Each number is 128 + 24 x the weight over its row's rms, rounded and kept within 0 to 255. Layers, rows and columns count from 0. Numbers have three digits each. The size before them is the row's rms in percent of the matrix's.

# o: layer 10 attention output (transposed), 256x256, rms 0.0637, rows 58-63,121-127,185-191,249-255, columns 128-255
# v: layer 10 attention value, 64x256, rms 0.0786, rows 58-63, columns 128-255
# gate: layer 10 MLP gate, 512x256, rms 0.091, rows 0-23, columns 128-255
# up: layer 10 MLP up, 512x256, rms 0.0927, rows 0-23, columns 128-255
# down: layer 10 MLP down (transposed), 512x256, rms 0.0433, rows 0-23, columns 128-255
o121 087:049120144120119123148116118150098104099143098098133099121122109134127136132119139118180137119149143095124147137127121133177102118164174137176143118147089139138142119087119132143097116109106135138146170135167155143183128121097139153160109162109105106102111114120129164117127117166122107164125116107119133125140109112145107126106120157123126103164133169095147113145133171131116115141115
o185 102:117135134134125094150138110170161159115162181098173137142155109095115108142163158137118096120085162181152121130129136112105126131172100135123105154102146123130160139125089123098159140154128112110124164148166105112135095151124166069138120139152131165166145096129143130128127097082161106128134102173127136115115064140116140122124118116161128125135100157134143142193111138155123163137137
o249 095:122129138121141097117082146109169136126108132142114099149141119089138164154117140156121116176109144149105161124138161127052121123138094076132124171118120185155091127166152144106100153150157106144117114098122131127147122125152142116107129120115134107176131136098136086130123101110122131113157122121121118133101135160126174125106144145112126136130135096125103123129106137139093113100123
v58 099:108071105137133117116106133098136128154148147130126118130104109063136140137100154119122098133137121127128081134111118176106128192146090133118136080095127138137089113129170151178109113168140144131165153068134111134145162126137118119131105096148148119132124115068150151119095138137130159146132134111142137124122131111177120105120104117118116115106120132144118133091102137137155098156133
o58 101:090136165125107124101120094101145099102127109158131129121091144097115127147142133114093106124110138118161163129134149145130084145143143154140128137164143092105139155182136104125144117101134136072147086104138107135131235109139112134131111125163159136137154125127115128080185107111118145136141124121138136145144114124132158131142100123109132106118116163107119161129095146108153114128175
o122 096:111110122145160152108083141104136181128118124118131141091139106147131138118113128134136142121149121114162166168143115087094139123101162148140126115147125105140108147106142157141108096098076164139138150114120147134140101180135147179099143154128105119118130176112147122133143137140066145120096164151174121122107110114190166127120138122120112132105123142122170147051161140151127158100136
o186 095:128098147106174113135148124168154077109123112118113128116162136115112173168133127117143120110130094154124147111110109116129097107192137125094080124132118118101138173093077123170143128145156127111144109152152139089124147090122127121074135109183153125157092104124127139123135125173166069082118108169165156126121137127125148113131120123105183116143119122108112145111074118148150166121175
o250 098:152155116143131108112119121106129140131082123102137095100128160110086138119125107131090137142126139125125190135112122120127118117162159107123104124140137161137172114133127079126131110117146162146119172137137145143119111118130135170133154103109104156138145133144131103110147139120138113132125139126073095086121133151097187124160147104138142215142129105122131129140133156131115095176111
v59 104:124119141145146109139133162134123141134106165111133156106128171115143149132124127089086114167124154177131170174114153175111147134118138118158129145115146149091116099148111174139148135121113110117128114140110141137132094135175125136131089125110136148126155118159133101108104124119106093116132144089150126133141126101114152109137171111135129086125181096140110128138143125124133117118157
o59 094:058138136127120121160125106117113149142140108207119127119140137178118104124152109081125091145146124143135130114147100166137131125125131139108145130107128175115135111160164167141178091158100109135125117139108123126132157138094187126156101098106128111117156169122111123126124168128100091143138160112126097105186102113117110144113064133129133102140147100134134108084153100093103120142133
o123 096:117132097129088127104122131167139125128144171109136134158158117108145076118095131140116148091111097114104163128179096078143088106137124136150082169118121183089113097181146150141118120095133154138100123124112092087135099155140180158110084138119153130144129116100141115123178136122119134107139134112136157126114155108129108135142106096152109117156133150158149140123154136104144158109114
o187 112:164121105139187128154138146087159125103120110153082156110128129117109157119169119120080136133120085084144116136162132110141145138112113092150145121114133095081144101061135119121111128143148106123173102085139150169145108099141133116088166110141142133138145151166133135133115102134146132126161138184103132099125144171141140113152139158097134097153124119125150139127130148146144062147133
o251 097:121121123128126154101146147116141161130115110120105142122125147081114114122136109170117161139092112124125106111085119108141134142125142089137095118133121069110113146130175125108133147113120130103148102147121132130113158167117105112179136130154132146142101136114124140172174108145104112117105105135135193146090163147150119122155078115135111100128086148143133097174116103134152122090139
v60 100:129128120143100114116156157155135130118094117128168139112144123145157065087134160140112154137146136127156124170147192128138126111131100133115152105116112151094115134080163149116103142140152136103167109155145131174149121124107107138125131144099158123163128152126086164149113069160154098132108088097142185128129184145137114160132124142065120116128136081091149130168120179086139133087170
o60 112:119141136106131118135083133153155142154103115149133151106131128119192121089152152120111179155109155165154132153129158127161108100120104138117157148145117118153120165112158111137167135086111131161121161115144150141114089163137139108130140132071118129122145213137150166120163123139149147174098144098109138144146159130102078160133137140142147118159117124175108123118136117148146113130134
o124 094:111121112113146128130115159118111110122145118078174097146158153134139089166128111152140100122143092136132159159151111121117107135114146150129102139095165149114116144129143141119107124097141102138153100082114090110115131131139135171145087117128110134150161155143145162154122130127129131074115132117120147107140119118137110112103083143102133134129129158134173121150106101143145087098126
o188 093:124138141147131143107124181114116125096096120126129184120125128104106131119082164126110127135173167167106080159151087136149133151109100172138114146113178090106150103128158130129119151146139094087112146150123124147152131134091095101086156144116087155166153146128172117158130128149154167130090158127112111127096166094147099149166110153080105104095142177153117161139150161115130123131150
o252 096:117097179167118152131133106143173154123141094179094121126117122127118179085159125114137092138088103104112097120119137148136135127125139136090101099129112073126135140145135166154159127136130124097140136120156123116104157138100171135089150085180097159118142109131080103146175147148118129101189153154118097086125137152116091092174131111111105113109125139105153172114125118140110097173142
v61 103:126114124091129111111071142126134138156145175110150144127139086093114105139142132105142170153108118127160115188177124118086166129136106151166156127101141075108124160109123158124138168159127098131114104163158086131099143114081158154144147108130108110100105132147141138116168120145140112155132122140120137104148131167169115124090142101101163143110152150120132130120092116082088093143132
o61 107:141109158164165137184099125098186135141146125153111139152143126063103119140149110094113134179113149115143120156155146088051117097148104137119107140148134131184116172102149134140090159115135122128138118164178088096128159129153165122100129151112117122166109119075137093119085110095140118133143158153134134140140133105163105130133135115142144118082145161151108155147093134112147117145172
o125 084:113173130108136154132164156115126100116135126120170132157184133104123121107133153097113147134168128143115172170120127121139152159181146134137091056143163115122110139079128102114130168107128147128136136119147102138129155133115124152147151095114122130107131147172151115102152142165081118121115130160110139116066120113147104138069118141101151123148097117135104120186144093126167131128105
o189 100:132142165133197134116089097121164152134128116139147150119145124129113076130082123084128147141100144094099152129119156155094102167118117087105105108131095114175137098168159131113112153095099148152145097137095129106102105126144127124140158119121163119100132150083096157148138118135124128135140132134113123100128069164168077129124092097104123136130107142137166082145119119135117145123125
o253 115:113139103133143080098150137126122083120090124127129164108161136167129159133113127119137133118168111130146127112118135145176142122167159126137114123161162159108111126103090129125155129147062113134154098085114149177149145119117129128094120161127129125138151125163118152137079157130143086116140105151124117155157148088123171100119109145144135153138126128131113105143165141149146124143109
v62 103:122156147120078092108125170150107144115130147083151128149106165088108133125123164134118138115120124141110116093129122131140092133112148107112145145144144136141102116156149151126113141101103139142154133164091171135128174116101209116137142138113106132125121144138119080094148157112140122161121128130128127092116126152185115139099138134136144166115110112118110126186085155166120134087161
o62 110:142141088140116134120104107133148084153136115205117126135148097116117111146153129130135123138112131137152180123103118119143116159092139124154107148124156143084155108096104146128144105139073127100129070120105156128151153104158152156131115090126086118155143127103108082112131151164155158127108104136090090126094156150106172135145149132118145101106126128146120118158127109118120151118136
o126 100:168130157147136111112136136151101184122122098118129110132141171154157125126086140138102110116107110123139139135176143123174149110093117146107184141108103164113154117120161166139128088160125116133118115153129154168143174130142100166106128145110127126093082151107123104168146122105112160126084166191126113091169096135105155142152072116165108163153092160117150107178117144125128114120141
o190 088:137092141113152116130141131151121086124134100139153163122144137135134138137084129117096144128088147138080134124098138128113123117091099108130131110109141110080116118133151119112103153125103100128133085106155137117118164117121147146115149110084093115135146146112153125115107132154129135150068110126136091153150141105156146123119125098105111130103167123126172093132122066085118123153081
o254 102:110122119125169171131137140150161119147128150126143101116119140151136159103138134144164093112108118112125128166181131124121157154153124130113132131123099116125121130150193101128095098089146147124158144110071138108104127126123094101125159129139117125080114123112151173140123126102132130144158123136151161143142158129124139143142145155115114152094120105133176162124122109152130101155134
v63 100:169157127138151129131090127110163165113142112142164159146143123152164152126098132130151085159096092117157130131106094088156174147157093137089130122102114138119111100131111097150148161140094162158145167110108133074102082109094145153125112136175145166174150108141119132139131133134127140096128113180142149134124145151130097128140144135128154162138149116160160086157129128146129141124140
o63 107:156149111134121187151089088148142127128139173199155090133144097121143136137132121113124139126133125081108085136118167097108132129053094150143185110089150121143103109149111115126114103136093098139125112111105122142134157094147151149157098167139137138172141141151102161164174121130136183111135132158098164124134170164124090157125100123171158100119140118165148116139124105096102142092093
o127 086:100117112095151105129114103092119164103129097116147122181103118117114109142158098114160131129113124141140143122114125094137133114164127105109138114110125167113105177080096098145145150174115130098168160181143124190092137124125139140077151121193126143159157129086151174107086096144162115150131151169104109147117130134162114115116144122132159172098090102112156141135138119144114129101097
o191 108:128150135155126110167142126127123094124133110125132150118171130116119152140138138103100138118141148133133118130095135129128142132169149127174148094117094138139110170097097113102127110110132112138109126141164124086168130112116104164164104159154129118125107136124116157099149111115079149111145137119117135101128108149127167128110145097124120130143121080117119191134110111128123088113126
o255 105:142142104127126068102154099108124141187086121119139125099114160106123113115128150131113136133133108195090103146148119140133123114109134128182085152178175146119162154137166115147136191130114110113135100127159126161189132115155125127127163141118142113109098127115070074105142156114091118127110098122131137129136136107112164139124090089122135105095105132121102140160125131118180104139151
gate0 104:132103156155107115161096115127111115137133062131095092116130140104131083139161132190127136157142130131116143112118112154123188114139152163121159142120102138104127143090188100113125105139162124145111119113099132137144179143142139158100105149164097117177107128136091129176163145123143138100109117159109144145139136154166120174188144172108129112154141118103102152105110127126132118189125
up0 104:120118143136121102128104130134079128106144103161138134131130150161100135108117082163122079082127108171097139147126095145101109103133141110152132142079142162124109099129112137104125135130149118130100145106113128126157135118143107144153019153152144138043143142114106129125179108144128098083105090158155142146129114085116160136137137139121111110147128122092101139116159149129137166114109
down0 104:125103095135114164120091118133107146123146081138133135127158136140119112159144111209112085145141130133122141120099106134125110143122162143124144146133141113117094145131158124113138093154124162142110142088100160110145146143075143166127143134121130122131137151149141121166176121153163139120072132136103149062102131161115120124131149108098110134127166135123112117146099095113153159114145
gate1 103:126134102142180127110148132143128109108139138111172144163163120122129131150161126144130150122151096059080082070162118152141142145118096090125114096132169102160116108114165102140106154147124143159094089093153141135121107127125144167109123129153125136131162140134133130112133186164140157116117124139106173135061095106109147143096190107123092141158160112091130105116135139126103129121091
up1 106:118153154117177135130103106117146118127105167149138072112116110146144132127102138099151127083124158166130086108163109086117142120125123100105110123118130100105119134112120115105132146140139135128177151170171153145183131097132119126162131153144168151121130145123137177130151164118158121122106098129120112107114139110122122118185088149124131128154120107135114112112120098131112154165065
down1 107:094143070163106173124115096102152165102080138124131148138098101169144099133113115148155112104096149130172123116115128077151094170110145142147097126127166114122144053134110102134106160115131113166115111142155150099114144117133122151111157132141130081104101137138123127122216137130165154111132153156103113150137126094137116154094115088161113109077124143113090136140091107135129124177095
gate2 094:136107179130116148136130136114124091068152099156126133133097144122101124150184122097144147100122162134153155102145116108108129152143139187114104130127136123121171109170177105104142142162137171139131100156085136115175105121114118154129141151153134120119133107171130086111083185131117126102139138127133138146121128169125115099137155156119066120086118118126131115132127104159144141155104
up2 098:126139123150121157119149164167139132129147114135118166127083093149095152103118146127149066095146182123121139129102124142146139097138135140131162134136124084084122159120137155132152119144110129123108149081106128159142105140143124149124104127154088101122117117145144150144106128179165092110105112121099120114115144169170137132141117113122112104149145140144113128122152135117139130095085
down2 098:149152146120156112154091083158134124159129128105133121129177102134123140151095113139163150156108114140136068115164130122121123134126146170136094142106098117138116113124137149167108151131119114123119091163163151128110149121141151129087140124098112148162138086168125132119133159134087120108161103132172130165132138119118113144141133156111135127134072125113130091189096116143086127117153
gate3 102:125146123144117083127129108124175099134148113126159156140146168115103122122089154123103123115122095147125149106089138070149118079111127121170122132134154173124081143081119112160168110176096108094148151151101141124164125117129145139131123148122145106215120132129104137105162131123135104170137097159133118134120122131154131108125113076088151155125150122147132108140105112164168127131095
up3 105:088135119090122081149104084132117138144124135174178146120152157143157097152089129094140169138137164130109132123088120105109101113153120148166126171131147147101130117102137136161150107145115076091142119169142121171146120159152122142137150130133155143174135159146119158116133119136104104168107065136133162099144109093159109140150103142102156126142103125124099111163126138160123148119135
down3 103:127122113161106143146171127126141098113136129106077170115100126169124160125192122162137159094155110108106130147144121161109124123123148131096136107130108121128142093159119125117086172130180157149118141133148179134101137134126145129107130103153120132085154178097157130133147116133114152133081151129118127121122162131099118163159172167167109125137104119124088122137145120061064123142143
gate4 096:157086137120172137108079133139148120134088116144158133118137136132163124102125127148107112178103130129143133121172133128166109121077166137154114161107101109170136136134109136129128128117139142131146087113114153130133157137108130114117138095138134130106138178093148160127116147114153120089138127140147127084110173104112098154120091137107144126155138121110104127115122130121169150125105
up4 097:070083100117153150099103113102140144170129165090098159130106108106136070156154157141140155135181128135126154094120098145171099171150137104118125141149094157134155125186123104086112151092082143136083140130118177113104147126155162117168136155128165104155123134144148098115136096180151155117156140142170136105126070129146118108128115114132188142126123130126095149124120158125140173111091
down4 096:159158139147128088140123112129150106089155103159181133164142150145123174087090118134142131109104116133092116116139133115103116149110153144106115130103122120137154162102116153130159079140171109150165137135142091107079118155138152105152152138150082157100088119091141131091124170108105103126157116162110116126136127123115180090117130169098103120130113108160176136134111096145092107145152
gate5 103:108148127132105106114071107127146107123131123117126070134132124137145146121131129123098147142118094090119137139124175100109125123160152097062137145110154161103113163132167121134109093109113116135044128121101140130116128098129084135132107141069157175153126139176149138174162106143149118112133122136121144152135123155123077137128120123145126148130127129116121139136094138109104146135082
up5 100:123126124133097136135126123141146166146154079120124137147111087124098123103103118113141105101098116140100154123136108121129158113128104127134133131095118135189122142100133134121145093122117150138156188179116104145141104089144148148109141174110132119095109146124098132109129128164109126121107167113147160144075095137134158116130107125144121137112154110083181095125130140119118115111158
down5 099:125130153151115087103095160106146110128117140113134102107145119116096140157142139183118129154114168144117131109135161136127112138090105130129125115178134141086129135116132112142129170124111101108070081148142159125162135095128089128152097111127144132101169149134111145125160125147151113114131130137141109144139106112119143188071116120124107115152093115112102137066143136153104138115118
gate6 099:152161108152154113138093113146151124186128139155149171128124095125118164130107122123115126170134099116136172106084137099107155132135166132147133120172148170113119107094130169085109104142105123115122105134118099141105144146087124157129113150146142102108138062125145083157099107117135142118135091152070138113102146139148113101105125173147156125132141105135125100135135159160084106138137
up6 096:143162116102150142108182092112137147090158166154134095098112102143132163100124115111143141117149163132132106106158136129143140113120138097142145155119127120139148098184118107120133121125144112113131123108144109076118132137135110156105133139121087075147096150129130134092178128150101125142126121113153130154134102115142131107120158145117119123114152145123166094129130111150164095124126
down6 098:099151105128102108130076150151179114114116113091138159118124156090109097134140168118093117118161177146108154139118104154136105158101118110100139120175143147101124136094105130100096114139126135104126120185159139139151151113093159108137120123123102106117153117130144143121096136129109088114098150118138115137118141097170133172187099134118118174122140129154165134073124150108117171158119
gate7 102:133144091116126138154162103109157088133140157092152124106109143152131167154126095105102118114159102129143079132135102105080103111118151147142136147123108123108111126121152124110186123161105125174191117164133124161134134123104151119106108118106144078134087123107157125116123151169141110118142137117136101131128102134154078126121157147178170137183111125103171148127120123126114104136153
up7 101:137129105091115133119107134163095103135108175115154180076146120093145138104152112106152131093136116146088163135139153136092125140139152137136150141101157136110141147141139122156161110168109115116100128149143148152140161135143131144131156119151138103123103135127182143127139129161137163134173112099124171120130159159158115142132085120157164190127117111116115141162126144155087088099160
down7 096:101127161143160154094124131117105118133110116147137125108122157152145114133134117118131176132140137122148110135147155119117097109113102137162127120132134163119113124127138129126107162123122120126142096086124110142102113109098171117073142161098143144121120132128103145199142155117124090118113139113127161124153107120152150169161149124095187165133091123142141149117120141136101149135155
gate8 104:186129073137129139156126131117149152114122124137147131114172153179126121152196086125137099139146137084110105136120127134084171122149122087135153135130119150147084101138155134183123149133086115150139095096145091101151110090145111154098153143097158139109130119161160114143104099160146144138101125115169116065163135121188136151142182173179135113128091104124123132108116150137133110154105
up8 100:119156102141149153150127102131118128165145139128092123109131149083116127107109159095105111198138105113121174100136095157146126096140139154139091103146106144118117114120133156131138101138139097154099154159129145117118148105121130132160093139135091126179126119141167119110118161080122160093116141097138104125132100161146137117157111118102124123086085115126156113133107116165062166133119
down8 102:117106144078172152125151118136122126138145146161136086098141152154126152115104100128150102109098116092130135178150064112095158149142172080142085099166083164117129119157121086157143130135076145113118119088137127088178120132155114113112111115166115157158142154141164135136161109105086127127126099133134110136118102131155108129123108114140143107120109144119105096075103151167134116157092
gate9 094:100127112129133110148131090108115131128103134114143129144118152127161094099092124113087147177110149098114146136085070188132076088130106135109112093127129110120147162124170128118157172157106120156140119112124161104137141134120137130107163124128108135113149160117134130138122141147164103163106125117126120142114112136097128099179169103131134072150120145135130122132144095152143159140151
up9 093:151141136122181114153110119113093118107154136102111131179103128113134141139147160149114159136144116155103158087114079161147109132131126146093101120138128083144160157130132108087155126148176177145158091120154104113095131086135124099136147170108101167124148131138086136102121135085160126165149085109105122144191162144155119124141128110081146120125103156131156150112112090125129132134112
down9 094:127153126155109145133163103131154130153101129177109095082098094161133152151114063088129138087120142112161117135176154133110132127138137133122171154109126182129106094143102130177143174128148155118141165138122137156166120137071115111125103080131171080142094120142163095142117117143070114088114145119152178119108120108129119094154125114141128141120179109115117120117138150130119105112122
gate10 098:143150115142097115148117180170101087124096134154132104161118147120137145117140116142142087131164173167150123162105146110108160145153124131130139131092147135090135096112126117137139104153132138111132140140139157100184098152098137139130075092131044146104120129129155108195129122130146145093117167081107117148130161123110189164127124158123100113145164136100144104164145108124101122116112
up10 100:114149146144096167097132075136147097173153128112106121138126137144132136147143127112121161129124149116094123144149126108134129091150149098160145095097163160182097074076109183099114154142086143133093111133103116149144113122091077150156156148131169147139147096130116153122114140140141076107117083129163122105120102183145117113146169149073114103112107099149148133154123140139154095135119
down10 102:107096149159126135158139152125139122120136129106176096108110136139110106118102116095095122093118143160141120119132117126129109110152113115123168137172087146100087103091155121120102127156149131102144151151106133106137082119120122142094114114096133119134144107126173127141126115126100098096152173203095101108067108126122176138145177125190067152126102121146139161145103127135122104131123
gate11 103:119105127088101137146120074159154115123129129123151124105177138108158140088097134116166128110174126133126166142169118151085149171151129156106108112117135177153123162153118112125133127142108197138135120135126167127170119130107125107118119116119168156134081115172147171151118155140158099096093125120117092126104165142150107126118092172153146113139097129098139100150119114117127134108101
up11 095:133102144132156118154117098101147114120101157142094162104145108131129111134140140122134146141177140135106115129146113149103140119099141174115147172118146122139123155148123138131144178135099106149109131138100081103137150125134147140144153122132150095131131165127171150097094135144131173101131140100121098157117125125106110086177156163153099148122130125142084096072117176144122142109172
down11 096:128092176079124106104112100164157118120162083101132129130153150131137150125155119127145136117127120109127135105140135141147131130127120080152111115113159140085121119134095125111099091151138142149168121140094158092137099123133132139122091163179109142119111113163125129123177093146135084137146112107139185066123141148151156151116124119116158118159093136126138133192135048107175072112061
gate12 099:156095101116156159123088123126145135129159132105177099083101092127094163100125106119119138117162113125122127113113110124108126078132086154065121144132115127121135128145093145144118111097125125144146102128132143133135121082100149196147139153121118128128114113106074123112153133096110106143100156147145140097103124089145117123093151146109190155135136126141176115100110092150095122116161
up12 103:160060094147119175136103114133111117134118099108127176151124078077116160136147127137154083108130113135106140117155145135109098104149124110129135062098119095117119118132128117144131137089152134131104114144137084163147104142121098099145150137134138128180118164155169139125126112138128138125132087144110073110126143140137121123147135086102105134101105114099154174134102114151186126156122
down12 103:125123147135089160123137146141104086109085116126123116154110152129081116145149142143130128093124096148176107119132132166056076122121101085161156125140127156123141148121145129111178122095147108160073141115166119139186150126149079118158110130141160136131125113150156097110135137103127157145150140143103127123151128102148097104111135085108106119128147151091118129165077161121144113173137
gate13 102:152152149119129079128138122169115094139078143110078098133136154118124132112146080134144149126144115149143156105096140132135124077160154118133126170131092099106128120117133103081128079061109136091081131143127124154145134092141105177124133124114092140121127158099132131137121155107119134139173146165148104144139120141119159118147131142172134137101105107102113116141151124131098140169149
up13 102:123179145124104130180125116132131105130100117120113090164106118149124139121116134166145182151107100129106118155168207094141154145122129149147133162115138177093146145123109102145138133117132114166094115136155155141175085115156141103138122141130168131120131161120111154082062107154116120155155143150111104102105132175147077108089128090131133113147157131137126157125131115156129109143103
down13 102:082124173114112135108141114124135065130083142133135122136145142109107142103147136099132153134143104113080133150059164093136141109121205111129140106139118132136140123171106111108143161112140101125128140144125108097142143158110160114132126102140084120123145098122110095124114125099080117112115109104160094172158118133152104130131138109175113144158093121140109135113125149120114177128124
gate14 099:090113135118117085086127128141103198146159118139148137086132127093134109141111162114115155126140083091104148086133123118136068183085147136152113112121165153112164168119118104119121097103121115142151123176094139136168107076125124164156181110160126148194129148168149172078134188115099154123104140118145098141121116122158133123132122152121082101087105146134094142138128143099123116152123
up14 094:140109122138123074097109115136119163117151129131124154087149045125140095094106123104112122107097134138142123128148134173141168109084160154124179111157135116137101113187124148123137117161153149108131110126084156163108110136138143123126141104112105135105155122114167090138124134125111082100153084090134129146142103125138131106184120097134116150115143132131134134102101187127115118131123
down14 097:118155179082149166146139124095141096167138133144163122160076118120163100129127111116146135113131102165115109142076189117128158127147126138123120131132127104122101116111127120157141116088138130136112127114136147100097120168092139117112129169137125108120128103121132097111125079098161129131150130155110146109150143093119084068069104132116141175157174130163160145123100097124148141157150
gate15 103:131110112105120149129121114171082126117111079138124089115178094158134159104150107187156124083107071145143102131155153175141181145144107163099096150108128107152121105135136121121126129094101128115163142118176108140114145165144132109083148150133154103160134106108106074119112151154129112113176079100142128160134129154120187139116145071114101116146169131119128084140096129127122119120130
up15 105:164121127125114120150121157100112134133148145152131149121144145128123140171098136115126150142121173151124164101098134115119104109094128111131129109119137076098118133163108134117106124094187078193092110110112139140096144098089111153144182128157136145100122138136132139074098110132136139105115169112145127102093090104143100104130142104122101164108095127167147163129131117111127142155088
down15 107:139111095083133133135110134140160163113144150160094083129132165118126130110123149143136099076136099113075126133116112144106158100143163114142155171156118126120150177114159134113155133078121084154089141149143133146169105123100091120077161099144175159116138087124131125083139094149165124124137101107113113117118129106138172127175130115185120142110100171159118105159105158114100128134083
gate16 093:169124144160117141120149159110129125097174126179122091098098104139134193123084108103123132128142106087145114127147116126106119106157181150136125088129183161101141132101095179179101121132136128139129103149091172142108107106084125123114131139155119118162095122119130138134150167164142131093119117125147131135115133105128126134152113123116147144156109129128150139107165142119161144141125
up16 090:091123154143134118123133103163131103147163118101125122115081142101087103105104148103116127107139087112150132144095112082108121132129117139140148154089108158124115168114111137114075093137137131102132109128125134178112115141162068100141159146106106115111071151130149098128125154105139107100119133113130131182112113145166130165140100094160135145156154100089157114132103100157076112104093
down16 091:182110149141104160108127183090136117131125167171146133133157119146174166098133107124127136105141150140151134103118103149116176070130149122095123112146173113137154128108121137160096162143151123126116115156104139099104133112122137138134120104131139117109135115115092121159134129132132177148127124097159111120132106121058141080121125150135177132112088141143152138142154144129165150143123
gate17 104:139139158117143133114101120106133123122137105136183125125110123123097121136075123108107145164056187094162139115124122137112081112124126128113121122085141101172128170121138137114072169092115093138141131113129112150103191129110162152100115156111136126139107141108110164119142088107153088090083159136125100135131079116094133152129152135134142103159184089183114098143156157122154090142115
up17 104:166126123147134189135150127166149104136091130124124124165163103159140120120123124107135106138101175117092104170165121111113105173182115130088159152137144136176147096139110132182094144124108119140126139148133137130164090125163113127122114109120109085151110124137130118124152116132117158164104120130113121144127133114093164149135143103144110140138146134152111119161115091148153120112099
down17 107:132173148130141129134104092110126111075136184136166114161130126136156107118119127129162103112124108134140136122125116144149153135141153125185092121115116148169152167100126125126104108109134119172120128155129086100150152161158147123150145142134130176152113098132151085132167102122095084133100118104089112102106126088171111109127101166157151163141097155138140098167147162097153118123098
gate18 101:120109130101129063125096130153157126136143124138139188122130145142152130121130127108076069132155129137119097111152146159172121131100148077127098150127125113134133144112137121123117145142124160134111132093155164150172123105129160121186146154124141145115093115105118129146123121120132126130108130084157094121103143144151101152126150112122085140110172129117113116138113153156155100126150
up18 105:095132094151150169124142143150085117121093135131164142140146134155135170132162174156176138142129124125121151120142146099148116159120120168134113088144094104162122145117121094142113131068150110145163159137145132105155084106159144105134134114135151077146088102121144141118113117147121085144145109133124158148116106117104174123137145139128132120156131105134150134115099081142098138138105
down18 110:140099136110149105149124132137114143084137129128165164114112158131155096092130104142091105126120145178107128109149112145123133138137097083130133101145119168124136069106153095120138145140147180120134145106128106126103090128107112153142158143180139159135101140142111135131118115111131135134149144100132102131120110109164122143131160148151079122160166120183088112146138154105167141124137
gate19 102:106161113100117109107116143155102098125137152197160129158166148093135116133097119088128122116113160137123140156134150127125136101117156151126099107127111152149124132126106152065112146092127082153144084177084116109164086106109118086147150146151159117143142147106127145115146115140150166090089111169148139130153111123103128091114155127091105144124155124127122128149133156125126137138124
up19 101:112146146150114155116105166139130145143136142151122110109154094100110124156127150096153134114110133145146086128108145155134132111140093066093129124171123130114091135084162180077171164089147125139123129206090049145146129141131093110121142099136133134108157117156108126128138114116159131126086104108153173133108100122169063108103145139124123136142099112075139148134160162131137105121131
down19 100:069135164140144156156182101131111134160174104140126122125097114116095139120169164127111161104187131137090130135096120129138113149143144130140096155146127102118180174165092146151154120128169141129105103059136168140119121121111146149136171138154110140119105089147088118139110075144132119093167135114117126172094140110089121095152150118131138114124152098118139109109097124130132136137088
gate20 108:160150107155111105158166125201118160097137118102123128128132123160106148113109130146146154103146109142124127090144106137110145115139153134177084101144174115147127152125142127121145108105076123152149161095139092137149153139125163060171111148124134105115135128112133137108129119144159152146143115155148112091183103076117103090148155135117133163146080132128143166171141118136135140133122
up20 109:124111097089152149115152131148110128114119118109172127155106151162108152125163103135150126122110131118099148160152140156142140139100128125153089112141134119115185085154095141182155148101088111144081132139177146134107139127121174102120140111118091088146086129093147189139136122127160096147111149127121121127169138124138140144153128102116141126146140122122168132094170120155116127134120
down20 106:130142138180092139154128099109112111126159140095108102123153129114106137134107127146110159146176091154156191154115097107111137104129116087147121164118112128169111126129159134137098096154147064098133138145117136110137096177143158123138149130115152126154131149133121136129123145088114115141134133107167157138136155127129106106115143135169136100154116109149133135104131139102145151099175
gate21 099:128151151104168138117118135112130121118155139119191112150131174134113128153075160115098093102106127146105107142141086117128114173112110103135124151100146145096119168163134116128106095105133131175112123141135188158138135141138136142142111117150097143088116132138118130146175152102124113142142090122126115154135138155157108133115120135129168086108184132168165114134128083147089126173122
up21 095:155125170081144117116131109131124177095152138150086107132123104137149141110100071140081166080108107117123130140163137122120090118087175147124141144083154122141120122097135116160152135168138169143135099144127122156113119150128121111125151118152130133153147092115137092151132136121132117168158106129135119082107154147117122132139119117155122141092166124119125126111131138149108124108104
down21 095:140112115119093131140075108134110105179146116106115176144119128119115115099164146127133135123124150090126134060136150173121133127122089142122114110142144112125129149106111084130120127107139136155159103167111156141119123112117143131108150146093152111095124125106162133146113173087153159106118163160123116183134113142144120160125126178105092146155102133100133151076159105116111160167110
gate22 104:135121110147125077120162136109114129119148140111153088159154132145140178152125150139123156112122118130164145152158121129087170125123063122136139126129138082158120162091131101112095092132147118109120148157114151137128127135169148150118113153123153168098101141106117153101118180147149148109149107098114140142149139144165143166106084116108133165171170114178161117159137122163122127128096
up22 111:105091102166103108176172136148152130138148080128127132116115141171136135150170137138128099135175145110127144110133145129106157114137157139154128120121098179133141141083115122140133101146130115138116162123132133118150192105137123077152130122118122105154151125127119117132134132094160100100116147126139135135145161139125093186113095136133165129132125113127141106123152139158119101153121
down22 110:161147144139142136119144131137135125136102125164130127118139084149125128146149116132120147183164090148110128145141144108119122079160106118168121144068112112151126144132148123086154171111169134097159126135088132126143137133144157153124110159147186156096112159162132173113129145145158147128102139150113135136111138141132144133095135129137162099153167107104105135148157139130172102127105
gate23 102:117096103117095137096150095138141149099127143109122110067140126129166108133149142124152109131126098112122114154116142104142144124106152109109131144117119130160137123132119179140173118082186091116086122150101100106122114128134161086123128113121180163107155174180129151169161087139153154102102130136177150137141096119111114074118116162155140148124077134082156145136166175172129135123119
up23 101:121082139107147143124153156153131059098141160124139164084100121174136142122153117138162109174125157131146085167134141139132164150115150163129168146138117093113087140117148169122116152149116145091111151133127132087105149109117181163083151118131133153178146136131119103152142109126096140160121119129146109134142137148135101121115124155140154134163169113132151143111139084155138120173108
down23 098:120153086115124113115110127089118097171113127100090144158135125133137111115164124115124139162110133149115157117126136129115134111141085140161134144145127128151104132106139095118098152167145115159187093114163171155174117099114095142120129161151094160118114103119147131117102162119120097113116144108147142133110160156119126109112148087142113110118149152115149138164163120086106121115121